python train.py --intermediate_size=1152 --bias="qkv" --init="uniform" --init_std_down=0.00422 --learning_rate=0.00717 --decay_shape="pow" --doc_mask=false
Each number is 128 + 24 x the weight over its row's rms, rounded and kept within 0 to 255. Layers, rows and columns count from 0. Numbers have three digits each. The size before them is the row's rms in percent of the matrix's.

# layer 5 MLP down (transposed), 1152x576, rms 0.0856, rows 88-151, columns 432-503
100:148158138135096139128132170120121158114119108147095107139130099176147116085175098127088116132100136132157139118125117146146074103108128138127184160133152166120114123129118142093138134131136155148118158157176119130148
102:146108143149116094120109163150059138177136179103130097074147111172095140132086134082118136116097101080161124100145162090132117158150139128121108136145105119099160169118112133147130122115119117104154110162154126102108
101:144101112121136121163123132157121175156155129124147129176132159133149110144112145134157111170146097160174122100141161117132102117122170154135121105094103159156143181133120150159129095144118095109148094105131171108114
105:138115107135104128185167133126111075118134171143092133108097155161151136169124119142155160109144134163134090075114108123135194176118122133083113106110134154083133136146140177063129116124135135102126137140086136125177
103:130168129099101161152164140086120142114118149117117133187117123119154146127127152156163141120130134144108151125113152135079156122085137107110148132118120146137168126113145141153145184119144137124117146086150125132166
100:122119148132097140150187146135134157106127125098101107141108088121151097135153109115109170121110096143141159089152135108140147089121111119132118101141132128120123120129118125165152101116129148159126126168162111093143
098:096093108119144141162142101116122128111109119129111106132153105120110096090110180126166102089128084133113159141176139126140139117105114090081126168135108130115117127145115109127118133171135148112127133113155159099136
100:061094126117109086103071114100097144135154120146113132115137129096122173134120127170174162155155151141149147116111130140138153124116153114136152180170079106169106104121161112103134066158110153140142142162139118082169
092:115135110130159106115141157086101177138119111158133140158113136174089143123155077138121115124105137115148056134123139173125149148152157126129120160109113125142145116155161113164145122116105165126122116068166139176091
103:084129110115185145166090141123151159107119094167138116151110129133166127137081112170139172135122116124112126118127136159135091125126113088097152139159096115139121104100127143118098160120138148117130140145114124131121
100:193127175109117082130089158159131081129117102123128106121129130089146127116158141193131132163128113164116179150147125111123142117128138122134129145113112156103114131146089140172108119151137121178107118128169102116193
096:088088118128123135092143164141139131111101139161139114145083092141132156085086128150143112164128158142122111138113099125081153141100145155088123091113108108111086127131091152143128185120123166127112078126190078115123
102:148129106160110151120136163097182117135152140079126115142095101129117090100162117125151119121186135125091124136097100053150105123126129159140135097157097123101127097168116119152050098127101098114127102104111156132174
102:143150092154114128090082121138111104171087095123153125113141170132119095118194134143089128196116115125146129134094100117159166124165095149123154113147111134141112145083137162185157143138116104152113171110148154169126
104:098135126113138119146144102107171137112109140126094154113111095116147129132103104129132121158131123105126119113105121120132135159135100137114103144117116143112098118160106129124121104117128156154108141135140128138107
100:118145132126122183126118117134139157138124135158086144070084115095164123154143145133127124121135137072100123161163141153139161134115132132142125112094124140134128131145140134212127125146118106111075158161104093163114
097:112192142090133121159154131137110143159138112110136169069097139126122132138118144180103113122149135098090132127099094077149130103129167110146120161114130162082163118109133153087131113164120106146145192146163154132148
098:128125132112106153103126129154154189142102151130126126163154157136119126112135104162124145092128108146089122136121136138105155101150134154086135138113121128147106123101140144065073111123102138097117098129134127176105
094:090157119138156148115139131091134133096147142119125111143103101132152117177153132126156198119158128125120101130131167131131169131150108118174138129143129127143094132094142103173129156132124147160131139160111119159143
100:084148116114162129108122116174108150165105145118134133126126127119107122141120128139134118130149099108159152076175071104133139097169130162104090112119176192114139143114097119051192116081164048070129154061135124142118
099:113126160160119121164119161157136112123146125117129100122154132117145117149127127089167124122120141128102153122076127141150104132097169093146128125102165148113171153142152158187102137130146148167115098143114104059114
098:108104147135121167079116117153121139090134139134176099115164123132106134139096153154100132107127145084119128117117138117174122145113147169165130128162156123085132124088188137147102133109147100121130158116159112137104
101:148114131156156142097123147142138115113142103156119157157130100121124142115134113113117116109089122120146116159136139138107138140092095117077119138142103108139097158155109124043124142164140118129126159140182133087134
103:093091116119116148147110154091126111160146104097079150115171116138161132139144139135173110096110132105137153124130112159141123119126113121080086112143175135125111096155128134084136165143123160164133135183130122138121
106:147116106131147144134113144146153094126154151147149121105150099089067080155118153133128162152130090127151091110077124197145138154153114082100150107179100120104155110127126097140183121120114131131142137144089125130164
099:162115114118106097130153131108121138129107138143161084132120171157141111125128142113126153121079153143144151150145130136130117091130119125127114095112119134168145142169081154074085175152111149145125107126109140134099
103:091141165084141159096114140110085116146133115183123110108126113090127133205151111144123121133113118111116121143123147090102153156126105183163137173152120119148125099102170136054135088115138083124132091097146109121066
098:119132114127097134134085171114129134091131153103100141158163153107136133122139122129164076072109112125125131112136136122140190095107131159112113125082116073156125105151086104139169127121140127100131133123103126110096
096:140116159114168105121157149121116128122097143134127118113152143118121105151141122117125142102125150203141127142121111145161141121144169111100145137152139111132103122139152144187113104117146098161159141094092127091095
098:154104097143127166130116139091191144129088111096141144115158130146119141091105140131143105115181116172115143118108105132117172125123114155099101144176155144119184098121134160103109143166177146140097140121101128076142
099:141112112149139110134115126115119128139145143104126138102146095138137163171180181156143135098109121090115121105136106138131121151095164150153140136159149127127143144092125082167165168162105117142150170110126129108171
105:143137089149120078143122147147145126113144078174103162132122117130145132084081156144133144141143145109145121127110122141133116122162172111132086136095112149121147165079086140085120102120114136109171176124104107113150
097:096128111153192108127128135100118125176146132163095179103175148139139100123124144131111116142129124134100113112114158092133133126129173109100139075121099116126093187139105175045133135105156140108165103125139183144126
103:118146106182183133109145131103157114153113151139174130145120110138160149117110107151110128060152130131119095109106134153128148145161114126098121147090162107134165162145093084134133124145120125128153143135127139149133
108:099113162143120151075124126153117116097147120127104078108159125153127145078150114159154156145118154119149130132149148134138094169096107105150077109093177106117161120140115126154107167113166131132153140121147094155141
099:120161138143148159134135150161142137144140162087108137130132102113105122114124158101144145122155123134156127147159133118152122136150139116157145148096125130095141125141094151118104129149116108118129140165128147109142
102:127131125126148119116133100141142120133142113130142121150143142104110101155110143138101146154141126165159148146139171128129139113151106090125112119098123177118088119158144094137120088127137078113160113100156115132200
105:148084113119114149138165126153107095150141114128131091117112126133134149090157152099129111130155139088087107128128098118124146144083151104121192097158183107134103120145112136188135107111130129131148156078143120170164
102:129102087146127074127149136135129108086145129162152118147154118091141134139134161135162140150162120118151103123103107119131100158130158099142107097146160138109126118113105119086110136126137143132114113165106143132127
104:107121102115131112104118127109140148129164139067134083118095148125106107127117127138114094123149086156126101160133106152146121090164115131130133098164143079123149088108143134121187132114102148120107143165137161091142
097:117096148112123109103123074132130143138104116134108126168086183133107119136145108137126162145116126117148113106140130131132127102146119151145116135139120139125043109098106103117142104130076108143132145135113139155128
101:103122163135157147139094114112088142155175122132113131127159104093113146128126129090145090141158141138137094117134141123145162132145128155126125162121153104142138123124119144138179132125102114116147156133100143101169
100:152140113123124134161182169169147109137118138155130133099108152074145159136132139119118133144113132132116114105102158073120152121138117098141128135091156128106155150133138098158162093144123155106127194118143173098118
103:136148147139077142114118126161106144136100120105125084107140150103119150112134102137125126142089150115111136085109116167128140175112113113173139140131172156104113106126087140131111134127103152195176111093134139116101
102:124133085150127142169166125141105115149138118142155109108131161147119141130108135137117119129128141155129106094130163069115124127105136127130135105131122152195118163158149176225124089137113157132124162127129131119139
102:150096163115128083094090138149099145145154135090118113113110122107121148112175117186171092128108113117118145097115112138170168102115123183129140102098131117168130146146086110111135115142141141116151112102137157137123
100:157132115152115157093132094160129148112108144116164148162149115110148140124157159146118101149142167153161149112153147149152141142104123089130102131153113130134178103123166129148090103139117127151117123115111145131134
103:120154125137114116115073112102112124118124126122150088065136131124123106105121134109084112153099132130116151152133116123111115138151145135147148140136125111115204115083178139096145155165077138127183165140153177137115
102:108109142131132176111127138183163116083154074144107114167135138156126149137094138122170123109159127119134083098152099126112177151089125139087093074109164100120119135109135112114105116109113119127097098142135101102167
104:127117118129122154095139111096140115130106144128143119167145131134096153147094124143147100165129107100119113123121122120137114117139093144101132137111165122107137128103093124123125146156138142117142151098133143136122
096:057109112111137120117105150155095119123105128108123150118138145145114117147110118117132148109127157086178114163117093145102139136079148123088136146168127143173140126138113147104121086097138110170165119141130129134131
107:108150130116084103084079156143124096122110120130116108129119134161111122106132145134117135143105134064132166150172104127128169128111083160136135103105108158072142110112145074112112150103150117112105166087139102152153
102:154094160130134109115125147117123100133082072099138113146073157163138138105147126092106145120159118151112122116117134129134127117152136121128110112093150120125147174107173165136111140109140099172102128151134139127120
103:149113114127125116124186172137160082127087123091128164115120120131116120155126110074111102117135173106095103125148122141134139171090147114104140122107113113152160109108075117125117151120146135133148151128143096130117
100:136124151112109118137108107154150140101106157161100126141136116119171120144143145132157130137108124138137149140169101142103121112119151150104085132096159093123108157119131093110110132133136100099115152106162144144158
098:109108121125168173095127153149108136082127166100118154102154167135093122119047140134153165082100139152116147151066105126134083147093104141080123135111117121115132114076163145132169114158118122136115130161095161116100
103:128160153148123182087120070120179091146141138169117137145143120158160110112130150144117111149109117139169142124163124132098141136120147109131126103132095164146126154126139135136128136136155106143128144145125102159142
097:121120119129110144138143135115118140147127129149130150159170110134116141156135159100135159115125105094137126152137166125135121167141135145104125162124110115097101113129147172102069131108141169154104095152159140120127
103:135151133139133095168109127134138097155129162109164155152154121129123143189196163137049168122109103124112135121114158083136177105104138142147152130090118156117159126100116140144141121114144125133111119112130134155154
100:115134105143171095156156132118110132119122134123132121093094111113100154157123076142119099128168127126125123175092103136125096123118132129107118139102135103092117131143154147071159161112093165162108138165103125181113
103:144157095107141072106164090136156138098120131104129119126079115139138108156099105103113127121116071154121101136116142113142096154094140119096116143152126133100148118087169135082123172130123094135154127141178128112155
100:170164120138138104109111145119139117133111164097127111098130148089133121143120179112159171115134134105166112112127134105153134105170155158161068119123130154087128154163121114152121136129100111116169146097146114104161
103:105142143111124137096124132118134128086103106143155123120120110115164115154137150110158154153070155110135163131120132108127140117143124156109176061186088156160130136115106095136131111137138134139098119091158169106119
102:125178150149144138129113143118083124134102115127167149084168132133153110113087135127134107098155107170108170114159129139144139145121177104120148091130115112156138131111132113156120138178169156142144133125153161118137
# layer 5 MLP gate, 1152x576, rms 0.0604, rows 89-152, columns 432-503
103:127167096119103150117111162165155159136116156115114147111142136124112155105140157124142085134126135101141162119136120123105103106135159105147171133115087166163133105125127138139147160140139125098130120080130125122143
099:131093134102122168125168147125128115143160112126175069149127142115135146151085076146106100145141098115166138125098159090156109107126096118161174112134105172117162092095105119147121098122124133105170172112072152147151
106:143139129095119105125137148176095123119130138130161117135146100140089194142147124126161123114129077090153115118137118112148112141127132166137113104119103100105139081106141106095157155145134137066093119147109136129150
102:124109151130110144085120116162092130088188153138122152106146138178129125099137137132135108119113096099151171123112128117107124152123114100149106129103116127139143111126109087108116083138130106124122143109114096141135
099:106122160142143139147131117088129151098120101133146127123137119165130094128132128118093127109104141080164137112147120150135143144165138135132142128156115140090175146109122150141180085173107147152095116162161104154079
101:149129163139097107101133158121132112117164139101122087142112098068114145102131106118085105137063163105138114131105130117163094131147108116144124131140110097172108108121088115136117105170119119145113133164132128138090
098:114115150146182132104135106154059137134126132113090121113144113099122126172114151089132144101167118111095142137089146134142119089119085180123136123121183123128111137113145153113114111126124120138102129128084136093142
096:110138110109106086124129120102133149134160171107154140120099103163141124114084128115118088178091133123158111115162127118135168126129168141124160085163123108126106173160158095146108115124105184158163124119150129122074
099:119098108121198105105107130120126125168121124143139138143158157129128126086113159154118098139086152128104134131131110110165070148158137131141135099108104135100124137101137123152110140107107179130132107115101122128162
099:177184167107092092107144136131140130114171137097121146118129140144151127155123166122140100146123058118137127113133140129124161164142161130118116117139128183128111154105040172082154133118133134116140047145115135088152
101:145136137127114108198122160118147133136088108100088111120145161131140149101158154125121117114150135106132160101118105137101130152139094121085130107123142103124111131142136170130148114139144122101143158144154140138137
085:138135125121176112120108079129122132114108077143122153097146164075089182151140159125132109148131094100171145122155121142168094130124134112102167144120136127151120155087116157125168142104143138115120131161129107103150
102:149138112156129109139139142148131122146134128099081108132117127122115117108123183112124133119107151139138153135120131151109122106153146084129138156103101123133113151077133141131168119134125113156087124131109141124137
099:099128052120119117144117183135120112130144162138105083136143126095120120147090148130094098120104119155066095125062164122170090113140124135102116129132136168127091102112158135098155118111112124094139100145110134138154
102:106136132129110097088103126145096107146133095099128151147108158085171112065139106147115119130135098120119150153160145072093091161064122171097093131138165134136125149092099067113115103143124131111160094116097178087149
103:121143147087066120157115166152130159139133120151095125104157112115112120154167084142118147130091108116119144085112142128089133105124128161092125114133120096082105113147129120142112151110167095100140137138124136200091
100:125125124123134135146168161122112146150123096151128163123117121098119086102136121121128155116122141079104123143130129108133158119131133167126096142127154119125156132117145109150159113120079110121117155082101195131130
099:151080074106108095148118130115123127126117135171087137122154142093124132114142157124108060147138118141122119090092103135136141154120153152134124163160142125133145105143092123158124120165157135086154171087127108101105
098:146102106135098170116100087141138160134120102149120073148126119156140179097195140145155137138120104113097133124145137078130070124143132171127114126156160116132096161114154100115125146170111163140091144136114158117115
098:161120111143139141173157194139138145170156142165149144160088108079107133134120081099130129130118137171138149122098143130168083142114149136081176156149110119154113167131137132141123096104103107182130138177088112157118
104:120119111070138097102133104110106139135164102149111132123096138147147146105115117132101084151146118112139106170114171193128106148160162161119126120122057125130121130118152135141144161126162091115152140171139152087116
101:075140126164115127143142087155145183104109166153144121138101128153146106145162087196128153101091108105148085109171129157154108143170138116133152129126120131155153128130123113160153158172117090124127138102162138116128
101:128110138113100128091109145155152180087093169144167084110147103110082122103183171115161113115123121115129125114122135105157113116137143181086142125100102092111054127102131134098123102119115135074142102148142117117103
103:120137116108103131103155102154123113121114124084114100099137143128076142123143112153119143135146145161121134111108149126125164125135142157138100104151125115159153173125117138152141134137109164118085093140147156126123
104:124130153103110088121102109141134094123154141132092098146119131143118173142129126125089125092109106080087163162111084102131121110073160159097121167097158091131115139130128116120142136129170115139143126131117110137103
096:109160096144136135174115126119114084106125148165077108121100125114116120167161099177126146092157084125166138192128186075108130143121075148116156108148191140118125134097113108083102111131135099115110113108094154117137
101:122146141126134117103144106138132154141114153138130121120131098149094133087154126161126136117139092115126092073148102144143128132109129120133127142114107132093127157133103112113117081076131136129105153112124069120126
092:136145149151151136102110131131115113122091085138105138145145134116100116120107102083115133129129094114100103159116080115082126130077117173153159106130089149140166068137116133143167147134135134141145155116162132094113
103:100194111125115132153151136129138140125151159129129168148164088202127114086080107176107131121088118154066086132094132135078104150128147099169133133081139150139149104106149143101096178095091116096096136131120105129128
096:117085151129109129185152090099157084116166107126096122120118107118108147133118136095099143111146126164091138149143082094126087106147100141174128094163113136128202111177118150151108119111130120140171091152148109147147
107:114172113153156137107122152118122085092147098129131104120160089139126105077150172117122125125163131135118106149083140138126136116115125121119112143189123132127157172134126102128191134133108165139168155114137121141120
102:116163120136164171142111112107149119082140094090059131091141102158143128180149078181111124139123135125112128126140088111119145157113132149148152112071146159093142141110163150097131137114091128113111190089094132132130
100:125154114115121088111116159128121107094135113144120115129131133106125127137157155138099135089107137118097095165126109113110155067098166141137130155121100160123123136092094144155154115139124118130148174115110072128171
106:151120147087182129120136129129166158117107097137115126145117130128116122109157110100139132100120127131147114112079131182131132100152186111104140155135138072105101122087127123133092147155138139102072132150139132126107
105:147118155110153169159106106114081121108156172130133152157128138174116133076164111134144136133109124135120114146106118118130090094140145153135119123099124111111142104139126118093126128115112115079125153152168131104172
101:151125082134102128112156113135097112103097096118136164137139143123129141137140101100104151159162160123126095129087111138114090139127155144158140132107181121116109121186058124154120149127152089167118157107097108139097
103:129121113099140130155164082109138114133115148116092156132125155138138154098144091131141118111129126112140142108096111125127137126106087125164155152115111127148118121171137099161137111085117153145132129097108100120138
106:179141104151109091115061121161143087122166125132079143117134106119125169138108135128140109120137067117161095145116169143124114123113130113177136100131122138170076102076138126126151155142105107124126119140101115107102
102:117147098112131141070125105128083110159131141129154110119174094109173114117109104124157128119168145132161097151137115136132112129139108108142113150133153105154108083137156070145157150087132145133144099161152126106136
100:129120122135144116074146102130133078137136142138142147163103098102095152153121120131112129122118088148100128101117174108120107169109117168044122128099128139139135086104152129119127124143124112116134154117112142111128
104:178141113102103119093111099117118125191099097116122152102145126122123166123109146084134147128102127150157119125148133160169117145123137107125116120129158152150123163139149072131130103123144130148140142129117131155133
102:116141145115122183156148081161115147124106118159159130110096097118119179084097073168145135102114139119120124140139126132088123128122141124112154134109146105137104138130139123150132132148116125123122131102113132149112
103:118103115134144127143121105135134117097111159114120148155071152160124132108144162128147136095167138169143148133122107114179111115152155137142147111137105161148190118142118126135106140127120150110105156131133148125126
099:144137152174145102086138132111117103099145105113156100120083113091150122116132113084096101117154149146096145165154116154162101128115152128145083134104115117117107118077150133147154184086141102155131102193070126129123
101:124079128120146147099131105122139100124102111148149119136138176155142138087135131114118161156112168127155111145122125116113128133152100173153122165127075113118123136119134146155155132164144150139164092139133117139179
103:156128127107139110080111109118112123132104128135124140171116107150118122134152156136102162132094149122083131152124144131150164136143120118163107124150174157129153114152122175093136120132146166107118122143178136116108
094:136126136072085156070094127112088167126145107215117109127101128138103147170129130125113098123064138077118145131124101133129092094122111164163140086133120136118113150131139138108119100142089136129136154121117116105151
099:122127107134150117119135121143121131150157117112126098130128154097126161120146133105079150139140138117073115183120086141122159124074081142141129108118100107166136132104100115085111150129147114145166088183182087116100
101:090144118090100102155158137112141166110153174104127080107161107115134107119140145109154119154133130108100083150138095116178134128092096150101080100165084139144110139161085116127152121154164097115134121101115125118167
096:120128143092083110122143143102117125129139153157153110118106131128117142135097103113138134096094115094091093122147111100115137104108113116153111147160146107143167140152122174113120130131122150152162134106145176134144
101:140183126120127137121131146128071134158163083093053097165157121131114100078124122175141127139154073074162147109146134114118124116099119102125153105120130139118096119123083146155110126132097114171073139122141109143110
101:156150129129090111160129151163130118087140107159143098133150089157152180105117126111158105099138128167143124147129142158117117127152134091129145136105122121112130100118144157106128126156145130172067134139101125114147
103:136161155119162119143121113119111100149112088141156160126132129156148141109131145090157114132107168126129125090167098083115146114134170128120168095120117142124111128143107137177122146124173140099132119195116071141105
104:131121118136134146140132146094173122107122201129102117122128119100159135102136165099135114122116085124157122107151126141121122145117116125126168113099116140089161125129165145091123074108135099122107110077164105170122
101:159145139144117168121116126124164139105170140145137135127116097125129131115121136138132111157164130148058168147086122141122138136120104160137129153139115145133121157099118110145123086107114157138096134101114116084123
104:107172133126155149148124139101084110164131113105130161108145115105083127109091111135167138112150114123130085142135158106097120116094115126117113076128148142147098152136131119120158114094108118116134129138124178120135
099:159167105081115142124110136128160110104123142137135145171108134121157142161152105123125128148122168137148128117141129125109110151133119134145132128095126114152149122130120134097102127099101137146062149152102096096147
094:134127129098114126082096102149161136115130124060119142107128109112104111137100133109128122116156127123139094139114101154115151105148149118120161134136091122159106123168132116114119153139121161133105181136152117141122
095:131134120114130136118093165124182100125127119123130148130136162117096086146076100105137114127154151093138124114163131077089134126155127126104158102142144149125144132136123139116163123128090125130135131118134133140115
100:187141090138117152101136098107125120141145159103092132103132158120167098169120156123133134177086145128119137159134097157099127150167177133132115110122155136135139151101120143165132149135099112130111151206087100134088
110:136142153146125135121158097089116128139126149117107153119115114135121171096106120098161103116123145127154143149145126134137174121107080090131096132146126110154119104158182113131082140128120085101118127145092096131150
101:133136142122178101134115109157108093121123108116130119101118105120103105111134161156151119093136111160144110141109124168144091124124143150113113107114122138106152123139110138083132113118145139129148100111089124131107
097:152122116132120079139145123128153102143145143139123113145109110170105123145175089141133141114109165112142153126170169132130129151128124150124140098083147124137125117093136114106091134101141150146155138109131136140164
117:099091106133097145126146146134128106155149144114124111129119095146148130114137156110127173118071089132126144151113129146141102115098134109172136099127150131110114137096136121129106106142125124088150101119131127089108
# layer 5 MLP up, 1152x576, rms 0.0641, rows 89-152, columns 432-503
102:132100120124139126099150128154149167085123123186124114121107107089139090126163177122140125146143067140129126135123131103153127111128140116130108136151109173143089120144133158160124109091116132126147151165128126122100
099:140138126084101103096131146125107111124144165141178104137150173137155145124105129136128154161104150077169094107104166149104174093143140158084138151103116148157111140113100103118145093151124121140182098145109108128138
109:114147088102098113133138103141103117093123127092105111094116108155149135115107159169084131120106147112142120090141094120131151136156105153127142100150118136112117131107138126150155144125171122084089117115152170147138
100:128144098075085138162131117121108118105148097134139129111131107114116135125107114153134127138153144151145136116169110139121092096129166147122134096137136112124136135107163130112117133129116148123157143127108150126115
101:181108132109161098127135117167146125137157121160124152079151144139125133136150101105114110105124160130100165143155140132144080120092097134097075131117092105088089071111096145132095085086143109148143104118133137095132
099:102117116132124140139111121139154118146132137119137106130128132143137123144134105144139172096121138136171101137175130173066144147114134103142129092117142124084126131150167146110126127104124151144131127103121152098164
101:152109101142113130144112149148129159117090107113118108132100137088106143166106069116117145093147115133076143127105122104119109141159115118154161091127146137105110113201179136125129095122143068135138146123120106154111
096:128149087119149136122105111133207094115143163109130129122166125139124071124093127169122133121140131098123162101143115103140130124110112091097155131137164126129102150113123120165089132133090164139134090136138114137149
105:128164114105152109148163119145144170178128146133126107148164132123131143146140084116144184173144174130122109105148129108101100131133087125090110114151115139104153121097126155161108142153159135113124125127131110159135
102:148120093148118099114130161156114114114104098143126137123145161113167127152117086148125102105113129141145138118142084091144108114175109098144145129150129125141127148139105114093097161139171135108123113113143101104112
099:109142111119159138136121134115111167129119107114123106169092134124079149133099140121105150150116109041114140108149149121107124156149159170104123144129155127153121116121121142109105093128171133090133152155169111145097
091:126142165092168137150114119139075106152110084156155124128155177127098151146158160140111111157142104109135108104145114130109148150123138085112137187072130125139123149098075126115156142119145134135133134133134120106117
101:109154109137170108085116127108123101142117108114092120155154085105150108119145103092067116143142124138108157126172130111150134103123114113141103137107078139145091149130117152090108099127158126144130112115169169130131
103:129178146154158116154087137092129097127119130157136150152096138130133134138158173152157140138146100126099152128128136078096132167152154106091117138121117118132142146164135094093170152164138126149108137121115166092144
104:072088092143140137125137120100152121133123139092141083140141121173151091167171146132167086135171138116127104081128142135107124158140135155132104096131164094127102117121115104156112108097145065083116101109146129133121
101:136121149111090156134122163164161105162117149112103097133148130166118104096127141121132126137109127148086169143162126136128100136149134115166115103141132069112113114182116161111113176174143102138129127141127154166114
098:098144096138091107114103098127097134146130135160102138123102095091125123153088144152103165121103166095172179136133136103108134140142159174098085115139094128102117127165197135106125140139139112110142111073121123122127
090:119108147130135103177142154175096121133087124134125138120175126144126146130157147145106071176122132148126171105134096157101128122097114122133125167136130116114165090159122118129088123136123127074145160074127098126119
102:106138177118203118146162130145084123118110129071166123142114101140121115149152141130116111121100119120118121106137098140139175135158138131136142133107132138144144096143100116126117133100148090088124101135125099144104
100:125127062105165169117118182171106113134104123147116181183144108098153104138134119123129129169119116129168083109142153147136177128123171140163159155168119133127158132147122120138158119064122186076099095146150157070139
101:143126100135097140119149104133102134140145146122099143119093171084158105106108141157135132136144136075109126110098128134139121147153123117122131156147140149117165102120115148168109155063166125094154179162121119099121
101:113138145127146162177107124113150129181146138119083093134157107147115129120130124118160124121122159123159147141095128096117121111103161176148119147089145097138121152173125140092111150133158134127096086106127083151125
099:092095077136191112154140159156120118102107169140148146128144130109125132115135111153116100135103159120094119140118123133122136140111167132115124156105132128071128144129131155085126116106118130134127138161161106147123
106:138132159126072122129124143147118146038119125155170164157142107125124157126172120114128132093101138132142117134129152137148147170180147107147166145153109126120130118138154102063070158158128106105154126124126147099107
103:130159113124171129110131111125139119115149146106104131109144157127106162112148147176142140125101146155128115094108151140146104115132129121138170193117125185089158121136121120101163133114126113122146131141112134133143
100:122143124090145098126119130093106152141121130147122120109133098131144127166119121120107150143131118122104095110146129108124133093134137150102115145106114088148156118102147123106137132138111132166146083182155130115140
097:163141171122130146134109153121155123119148175134135123142102117143139114156116107103102165103119149129176130088132168097115125118131153103140149142116116146098124119118160146158136133130143142134150156133118183115142
096:125141148119132148062172081192078156118102137168159166132136115127180104076126158080132168168107127116123114126105101134135122157152099078151156139121075131125133119113149100125114098100121133144103135160119111122157
102:153149102118116168090130104130123134154060109097165122087155131130154152064051170156135121100112140121093167112146097103134109122127145124169118122142141160160097135118113118107106154148136139110147142109145154103106
096:059145131149087161132162126113135104128118110120147139142143105132122116085097117166155124129166159151125116155158114147146096088168130155116131154100088101123116127125148123150071163123104123134111110151100152128099
108:124160079127157117092133147100132109115137106155146109121156120127139105087174143127127118132147152104129128140126119126124126121133116110102112136136123149117115167153102112152182132100079135130130148111115136144132
099:151094116155128143115175129141171131120103147127107150171135182147107098118152123106123124168166163094162080094110127114101129121076147108116133144123137148143113167090119136124104109148127141169133129172144147116106
101:096128134146114149129129161126138142121104162120108099113168150120139107131119123143096141123137131094115123104134178127143139097143156098123096151092124152121128145156153111162178143123124106144139091104129118140138
107:107101117123087105109115098114118113142115163131118118141142113132123152140119124114109169148132119122157157131138185112144148154110138116120105142122141124128147132128130156148144172107152137163163102106126140109167
102:113123137078135152131165120122163177135156135115077154134100104116142171095127144131113117151143145146117119122166129087114130152124101102150121133085141136129126100128128161111128182141104086100128112141175144105168
101:146113149149128111102139078083159117167152186173122111133085109106188107072134112123099161124125160153107089186146139139153116109128142142111114147124121113148132130108105143119143113111111148121132105119140139105114
094:111081130132143141089099132127085138167093166092157119149131115121167137102144126142121134120147096120149150150108079124134137129105122148118141139104115108127141168135117124128140086088132140170151108165153090141189
100:135120115118113100085142077162113080088144168101119111146159159105159139129117150142119100108149131119133114134090152140149092158113151151146108156100116080108162121117119081089097155111086175093135097164127101109156
105:136122130139146137143110106133133137118172092098135098091117124168125096126172110130085111160146159119102155136128136173119151102128127193134127133117132138122085131116135104139146158062089110093138114128118124108107
095:106126132137119178110135127111155138136170104116112138145180139152143134134104113126110100115115126120110122135152128123125150154121182102159146146099153072094153128167120139114138100115146123128140159127110113142136
102:121129100152095127126149121107144135089115147106106126133148092144143104112154153110138111127110123107077169155112180139102148125112137113131156119158128123139189111129124096123122100106115123124148149126137176131165
104:118131081144117070150132163116143141099108131138132144150112162121156181137145156111087117126140150131112148107146130149163117111123150106145099125107119110157152083115148102148156134126132132142141126115130097075123
105:126132108139107130119124130134155120152093108068146108118123162131136146139133102153112100155109146174122133097122170176111187156155119118167117107137130115108090107124122142138142133154112135174152144090138128146148
103:108077168111125145135130089127119115128123160121105118124147169114124081101118100112160122107125092113127130096137132105142115089150154117094167140146135079113150081140117172194118078148180128091161141119101138143165
099:153143124143104102136097138088087126129126143137106109125145114102123120102123095133105108117154089103155132119149119132146147145056137135071125085119178099123147132137181166109158132130111128151126125108137134113079
101:115167138148175142126111146117133121147148143109117156133154094128144123171117156123096154111143160172155158163140105185162130111112122109107111110142118098139110156139126158080125160127124098133132167110119114152164
102:121147095122146118135157161125145155085133141115160138135157125093125123102116202108096122144122104129143116180101132107101083166121131106090161161098160128160091135100146132106156113146139126103134148140115146133115
097:092180152070119168132129140136133113163109154125093093121148113135099190099136127088130140140167113135086107150130096164152164120135111132155098150147123121136145125106155121137108175168082161135159164129152097136097
106:137130128147146153128129153140165096105108129111127126160120135155135148108136108095130142172127123109114111129143128168138125089149160115131134140087119128113089111165133129113147112125120148128101080060179164063089
094:128111083152144111134153115116128120110165105149094154131117110172172132144119129142130162155108192109099094150096136160115145141123148082128142112109105117130140092109187138150093133110112112197115134142130144159083
106:145141119145080147154133128082104111063143144150128148113129128123104134070129154161085158187156117101187131135141108103131149065128139117107106150111130159119151157144138151148126108121142166111087172150152123103107
107:134102134100136145134122104141162134157108118169105112170107130107127108125095145106132160098140121126116130148117105104119087158102118135090133153098115144115120118114100138132142116144133099114151143124135127142137
103:131089085137137068176131133103142094120100121155133164111147138117105144108087137093115122160136095122143133179140084077153123129105155158096153157106131119112144115168105137193125126118123153165142175177121114138126
102:103120123144153196112152148122133162118137167134118106164124110124144131139125167157165136149148148145140160129148117146128124168144109127140135116132083075102116115145155105104112138124117153121131135120092134124085
099:116135154132128123094098130089142172145092132151134126175160166131156133109164149104166107181127126156126128163132138096125113123103181138129131164116137126094097080118128146139123133185171129088096120080146089102126
108:102125106134125111141159112117136164126122167178150122136157139172169137135165159151164108159127122150158127169123132126131104103082155101139132134108100084101165125165136155101100132151097142152111125140112119093134
097:140162094150112145105071155141178128118163103121151147142075119151141112142156128152189130126160109097125100119114084082126109141158090113129130161074127136093134108124135131113117172139108139133143096109102160097124
101:137117144136116117178117136143124151142104130131102134146088114126127139123146118154120167126122151122085113140184133155152097151137123125172114074119132120113117117102132152115153153088119122118133151129124100152106
096:155122120131136168156136122152109134113160098100148151120139170129094103137148153085149150107094110189098105136193137063121086132173121094126098141120143139133145157161149138155104151114118108109163135081149120120162
102:155163168119108135110114118112108145136146150195118103127131134165109141098115141166114178094144114119086117143137121148120106138122117127127142116151100181166101109147179115132112126130169115118145110118131128139131
096:120124113087119090116140156108133116110133139115135145125146094117154126075147131123109132116120106116081134134144173102144089116112153140161136134104101143120144105112121209117163095181118158086148153092166142124122
101:133109141103125108140143082166127127147107132122134146155098120114138141160128134149092105117112134146161126099122120128109099139137077144122135108132096138089155106117113136081126121158129118122102145154117145131087
097:079141131173108142147198158132140105138146147074115158144093146118072145105151144158140140114163153109104103132132126124097152143080140116130066142138134176109090137093119085209104109128122137104147101123066121140136
108:099136095121162146154092107109112107140097092100130096076158123118157128155151130107138131109160106134166114140102106089099107130096118127095150137084128111113143099126154111138133140142127149141108116163110134153115